config.yaml
n_kv_head: 2
norm: "rmsnorm"
positions: "rope"
rope_fraction: 1.0
bias: "none"
init_std_up: 0.0445
beta1: 0.95
beta2: 0.99
grad_clip: 1.0
warmup_steps: 200
batch_tokens: 65536
seq_len: 512
Each number is 128 + 32 x the weight over its row's rms, rounded and kept within 0 to 255. Layers, rows and columns count from 0. Numbers have three digits each. The size before them is the row's rms in percent of the matrix's.

# down: layer 4 MLP down (transposed), 384x192, rms 0.146, rows 336-357, columns 96-191
# gate: layer 4 MLP gate, 384x192, rms 0.162, rows 337-357, columns 96-191
# up: layer 4 MLP up, 384x192, rms 0.16, rows 337-357, columns 96-191
down336 099:102090148160167152072120089150155089133144086022120112169131179189059109147144150097082112103092036127109145132123141131100160062095124168197120124099102123141139115079175108096115155116130104149101091177145113126101205152132111148135161147148130146143124120135126102156068151093105139199
gate337 098:134184116147137070171107151065118084119159189139181149051091088106121121170139182103104110143152150136161148116127142099097148123178130160123163132121125127157086067128179164139125127106184091110145140103074110152124138124159122109143138136091136013118134157156102072165070134150151140124
up337 099:120182109108120177139193145106091093168128105050134082147128112109084136133070163145078133146136110092153156147132132089154063140118086123117171158116052133153121125141101120093130111154085151159061132109064109149139115145175124132104211141129152098108153129115118140134116137115165170159
down337 103:154101078095104151157100163180165157233095161133125147111139127127126126111203132095136078153138134117104125138108148132142123092116106125067195113149147112106115088086116074191104124135149113146151105165018137135120116147103056131101080133141081100109161124188169143129122140079120093119
gate338 105:089086117150149056154120145155129123097096155124110098156082128130112158138147086132118138129167117112070090125147115119072134149165148157102167103147120183131078145157111197192162122116087048133142145084117095171064120132206108114116130144137121092146146182075132156098175167159146080145
up338 099:123168099112131192122151196171109146126162171140125185136144125091166144070076099117182148143124143133095150148172113107160193091047153121111101124143102073158122093073108122137102140099181112075116117128135182148143162118159180135161145115149157143085092163132167110088094163147141119085
down338 094:115152150104113094121121091128145172159154166100170178119085094133102078163172080083130149130140125169144119158141133120125174177131150122126150118116134135159082110128155211167095131130099162167115151153075146154153092132092146133088110086193135174126101054134087125138154147159125160149
gate339 098:096132193108149109019124167081049152173199141094107147100095119057093165125146121123121098173124102121146114148108123115041153106118121133129097058099163104169151100158112093187111190113097108158182136103115138142096202127070125153112175152131121097142152100118096119115141135122124102058
up339 105:190146112111214150132178114087146105151092122084100144153170165166177123120121112128190178171112110153104130099060084145092103166106112146180076142069142148146098142132117136155132135121101108079056083162114110136114154141146154103129129133119139147134120155117122151104124167136165076174
down339 106:067091114137090150167137133165114186199081112120140191130133085142118123131115167191168141149116128087111146178155135093105099130090151120164212113141048106120074097150083146101119180153139149109151105159101120074131100175100129110117125132138175115122097117188072170091106091104123099171
gate340 102:035204072093133093174120069104092084121189121096135113184155099134149101174146128133108117065129147113114149099095187112219121127112104090176138180110113153157103138135131128111132152129177149079152124103109104151138140130142090143177085087146117123146153121143130120096125074147045128163
up340 105:100100170114126155110186083151080136126115111151119139152107106029098075096117178127070207153098135116109147132083092140078131134161170058084060074090134102172172144085150132092064177121121161144122156157141156135114108145142081135122104111085146111102184116138028097112126167122127123130
down340 106:142185088159143123163100104083112123118149154129190112120183181155135124085116133108145080156135110161135116111128133160122147131108126147136135108143054149145145158170147146040167095153119133100137134169114132131170092154069117104142162090115118112144066085154132144159105115129113165143
gate341 089:108139144153117109105147130120137084186111097042134103108089092084115148158121116127105137111124102105077143133122214128086129051063114134123095134128126141088149148171174167151087123191091126179183094142127101126112121122132087071108214154148124116107153113193123192132147149114127097171
up341 096:112111124154095175142117133147092132133086184101204179153117058152117162178136130073165160135116127165103093188085102114156106135097115139114118139074191125078109103133157157122089167123152109147092117173103082081109173126198091150177147120117177114164172152135083150172167122131129163098
down341 093:083153081141094093103112096173103164122129081138101173158147140107213182134123048077109181119146170148082103128121147092074144154112137142074100115105142144100122131150104105084089141159106147097113122124141118124103134126075127121123080141154080143100136145151192102197146147134123139106
gate342 100:101148138111155079142159073101156094132100102138159178159131125101107136115160141178102179129156102174117080136103052095094128118158157126134101091088087108061128135128180129123152155169144127169150108139157089112181128077173092155157165158126131102123117088132093085145121157125118189111
up342 094:083163182112149118154121162071159128124103187131056157152108179181148096135122088102135118117164166127144090077105125126152174155079119101185118142095041100124150128139143133172162149118176132092114187115076100068090191146146134116175169079112077138097126100171121095181061056134111081127
down342 100:129152137103090092073119172107126065091123179116172127144124099100151109088084170148116139118063159086162092151119161102138093120133167112139168074102080044124084111088145106109162126190175112122150152089096105134158131080112201131167183160101113133150177115095125121072123211149089116132
gate343 086:076170183125137106116144137111117150108058147117158095114154134141137123119108087127125131158104111105118093123084121156057074123136084094148114115096099140116089176125119150140111104156135153148114062096124093149129100139141131152136157145176029131128094127065151110118159121151162127139
up343 093:140114154157110140131158100101113076155156141111155111158094029166127154101119125152138112134147139138174135133126149150106079167108134175130046086085162140150112127073142092083101153148170099112085090151101126171119092111170167146119164114159154141120091122188178183110134159131152048159
down343 095:137156137072103086104118128077171167105068131107127181093238144106140095129088096080096140143160139131138159165112087203077166097141089108129079114143102134053115150166099110154080132111077187118121114134158141074181130102101115156134152139145137144097131142121122156129095134117136175110
gate344 104:083169101168130110147109084104098169164125149114176078168133146128009173098102185078164152128119152169127123109095136141216157109136151111121164144153128105143142164115145112143167100114127181146164080121093111175115123154142128131084131136173087126156177183131166129156058136172107090125
up344 098:140097101101162192123144130171133086121127091148147110106096115149106085132086138108139117127201165152173182149150119101108104195170121143170121161166109108113174186131133162115118130118171144114128099178165107104188189134131144131085155156139136151132114105105183158123086075140162124121
down344 097:143143084106146138168115131093144147121165147138152141112108105190087148076151103101175095141123132107105134190070169162166067099117154118152118146149098115089152113112086131157076160135163156109172159081195196104138101128101155147064026131083137136140194126146152147147076121139052064139
gate345 091:168114157081082139155140108103130191154155079084109108154125055151186151185069156104155166160177106081182108176151082171102104138073116125161078132109143129153176121171150124144133157091155126134098130132127107114136119116125111108135126134082119132118079147154146161133124156137169144031
up345 096:139108137093141155090103157140139153098116092140178105096135078124122197134119148131151123107079139185121123132083120142144104158069172136105135160095082086137182091122179087105145113153184153104139136091106075120168130102099163129235098184055127077138133072112170113183109147160153098154
down345 100:130113165128187125109105094088168151170181142209120132154106128107066110079112108100166127102131170164140061106154121117143121123149131131128145132161104071100065156088114159093093103083134123101101064137140086119104122089155123099104085107091117151091133102115166065145211106130100041113
gate346 097:158146201108145097133141089165157148094145125130145076154140141182123135125137178132137167132146129113077094130064054116156118168129146163138141165156096141140144125156142140139196125152132166188087181138160191141134138066159133165144159106086127162126110197186112171144164198143085137153
up346 097:092096083076199174143165109148169103133179156154154105101084155145152122160175161147091091065139166096117101175203080092095164162131142095122135158099131160082131057124150141161148098151124143107098150113088112151164127125117093074132089092206115122110073107182147126132157125174073106166
down346 100:127109213143110081138092124100043076115123116156149159137142111097143094107129092107171138143135104069107090188118157144124160153071136135096176160098143147171122134126133120100085155144171142145104077117159142144129141134201114123095126032172152168119131097127109116141063102176114172163
gate347 098:086173170145171160127175146163181152109135090139119135088108133071119113113106174132100142071179132130084138176105158132138201213126121101210104107114092115075158102155180126118147133103162149140126209177120103149132174113197136120155129108104131141171161188097087183096137104127169112154
up347 101:158147163135127164128166112060143141136139149152163108118132140190112108148157129120073145152102197171119133113071128110127117149083144118143024097071099178152110132160088162140142126148086138163125119161108132158145145115147167137179139129152149150094189113142139153178136158148105163071
down347 103:168117182075167095124084141075179126177121128106090097082168121129142112161219158089066110108141210145079128075071116156112159148115139124091059076163178150161122131141071141121137090095105148125159114142119140148195083102110114100181149133130024060118146133150122133128094101133105177136
gate348 104:186068207155166144150097100122079153128144108132148138165196151119115120138179141095115121148141143113111112073113134163125093193171148122143107124151144152128117168180132089085144085111180101138144100049170113122195116151142130149099095129146140116113131205147153133138159153094127211090
up348 107:135132146159096133120074104111096115112209163105164105120170101137138116120155195127145123142159098145136137138073119101117089141163075140133168149112136150110103180108198179130119138119170161134092148133113155149142112064141160109147200130162158106149196062140208157178141106111130162123
down348 103:063182143071134052109152095099113133110138124197108171173111117113117160115107135118120138093156153068079165187165117136175098118112126108131137131111165134099144166091146186159118127147075170162129123120137151109111170125126177084130101146162141145120070136116084094127120167115140105148
gate349 100:110111142135093133163158082155164140151088117105165187134148078136146102101197126135130074087176148093131164167133149132142049133130144147149128185186146100089099128143089144142093116157151119165136182159117155121133172051135140138096122145135121101121127151160139081099155109167164091098
up349 113:102168099150179157194142083138150151155124114147130140154098123141098088116183094116120073118122100067057105174097148094171130146121104108091127129112129143104123169103151096155105095175202097045137163105140192160127093118182112100130151106134118132102121126163152147092151178165130110107
down349 115:147157113181146114090169081212180141152083107161130207060149131150085117125164068126086102133131130127131135165100149116160135142120125163104164175105113094186141152126147118125147179115147185074087074156085107156086174064158127105114178148117074117137063131088054129130160101171144122171
gate350 100:158093124134120105133148154153135095129095095137109156103154109175152009167126150120089126144146112149146118140149126190141120090139145164136105107144119148120122184125175126105180125107104121075154099115170119147131130137145149102112088156004160137125154137087079156140106068050134136125
up350 104:144153152097087126136096085135106151128123083109094110168097152179123118067152166157166114155127150078118144093175160137173137186155127165124013136138157120140097124102128125152096187062129116084173166113108103153101135107161167042155107153121155096077184164130103172161163082146119086138
down350 108:232059123141139101141123124110147187138163091132119147144165140142103111160126119212177161094146142123086158140096206065224188181145138126130126131137128091178152113146138187096052105127110166087131117144164103128164153115107113095140124131133107128106132161147115127100148104120169043134
gate351 102:093065135128156174130096119092068158168155149171136171024162188150068115121138148170096121117129112155149086155148153087166104149112119186131177124164129058205067137146095181159151074175132092178155116109139121138140139109121153107138134077132144099144107105075151094126133125141131079085
up351 094:091120116130102111115067093168148132109126131123132163122117146111168096155141126119183106072118073145171115130095109095153154097129121146118191133114091141106100172168132172160124089139065071157102115112081109172201152088176050098145080115115146136158071094075108104100122113136184116221
down351 094:106139132135137139164130110122187113120155171161162058135112205077114099151135138147079169135147115088171120125082140150189139131158129101110083100079152176133123125115125125124133117083143191131146079160160067143082139090086160147137145139121118134112123140120120120090091148120108128141
gate352 096:067109134106107157129130117163117119075139085132187067130152134147054141089086111117081156145156133131114075108074186090106130086088077134100086094188184107179139130088152149168077143130113089083146131168090102136129131133118111055165135119162100160158085182105164164143097084117078135127
up352 101:167151118165141103130170121132105132182181134111092110125141044146102162145120085145182131142078146082115096156096101091083129199109149115110188200085113086126116118179094132127146132092118167155053104078109108112089097161090154130080108171121123099157126159176080121107071209130141161144
down352 092:188111149142102116135127130131160142180094120123167109190129087125085156159156132072148113096072140059128154104161138128177093139147166121122137139127128196157130107161174116118131217177096128118160094164090187108109091144134148184106103127158150095128110162113142104104100083114116172118
gate353 088:073087108116143129143157137114136065111131128100183121114113099152126107094152101099148138085124100151078109077141150110108098152089114057075087038109095127134154109154078079158127069132126156141161108160106147104129178098154171173113181121154152113157104151109136147227102088088104129144
up353 094:127168118145095072156136089133099191139141153120094151149140087149135150102149095140107129145159161149156171157133091186198093119110156192134080159135171142105104132097120135106132123108164163127106125091126147139125165084091134088099108114085160186145208129153129141089158125099115132163
down353 092:102147142075190146033108139121134056144138143131149113134150109177168102135137148039131141122107082145099115144095091188123111166149100106122107151122120119178100125166174138146100167146142104134085142097090132122115162093205136132058128127148186111064094171114134114113098164137161153062
gate354 097:117114055154084169099156125142095152086149096116096117102111071116140150212114131164134127177186049107159133106121120107176136144126132123069133121129130037070134123164131094133132148048131059102096142119115079166134108114096169167148045100106202103088095118108149152117117123041131106114
up354 097:091147122092145088128102143155098102158140170084123155108093191123130110121181095173136130142145162151161081180097099143142134126067160136134110138156075090142095133145151165099084113167119155122160119167135215061123115132141136125155147124110082113165139106201115132141111136143188173090
down354 103:090149068154123152098149153099136128123119143134149084095146177164201172144123109151165152185148161142149111098092112142083051113126154132068181110132155105105079105154093116133141085071115128160105128075171091131124132133174150124094114141066075175181204104089139119116168112110108148148
gate355 111:085185088087122024074110100122158195127125153150151135146190126119130168153136096077097115122084080099171143132097089120152136150090145141119102127125138101090097154155165093161177106118165105057167113084086080101122144073198109177072106105144106147135156104098087139119079130155045110123
up355 111:102080128141119169061155193139083110152146113076100109143130170101183115071178114133135141149152158124141148213137139193090130142121168077127108172077092135189115163119134118089172110159170104138136095145095161119156088140089105111119170156121140119110129097157130084114102118117097055128
down355 109:180155120143136138165124202129117131188110138113144136105108125101131119120115089092100101097103159183165143122134144107185132162070133140095160116184136161134097157098137150102156134065077127123132125138147151122112109049101148097110167083147116120102118131155114157113143157137173156135
gate356 102:112091100087153121117126122116111146149156152121034119115127146133189118106144184139123169035141111106101159136099088132128152137071118157127080065142145071064115084111118134154104148152120091136161204106117142116152109139153117115134070117131144110089112124132112177094166137114117090089
up356 103:145171121075129148137146091146142086108140120116083099110137128194156102112099112168100156165160154128133087117156099083109158147070166112185106120086143139116110136130146129078163170138124141107070196109110136181134120166152176143179123171164146120099181151143115216119139136156121083106
down356 094:137069113175103124174129124116117144130146155125140082094127181144214114169136127150162164060135145140129152148143154147152090095164127124105094132089133125122041191096127121095124169139119118144148141121205128134163128176089134130110119142170121147158080109119143133218090163140161147215
gate357 105:166050078179182158080120138152163165109176148138112089076127152186147107134161152144154114164148086086130182136163127108120143153139079103149154129099153082092125123096111148064111098107110160136146129137122121128132118194085132177140142086148157132149111136109160149093127104127101129161
up357 104:073155098158110157092107095159180096149167087120125120147125140109152199069119138089099104126103072115093118158146103146167164035143071096209144126129159141102102151124098125148111138117135101126115130160127135123137135156109144150129164093120158128110157111147159171128107159206110109131
down357 103:115196112131086108230133164087162112135126087172123063149162095116092157147067116094132171109084115129109134110147151134195138127116071166134144094131142068144173110161080125116111213102105185087116176116090110086122119166158174120169140213074110093093189158164128170117155117123089160142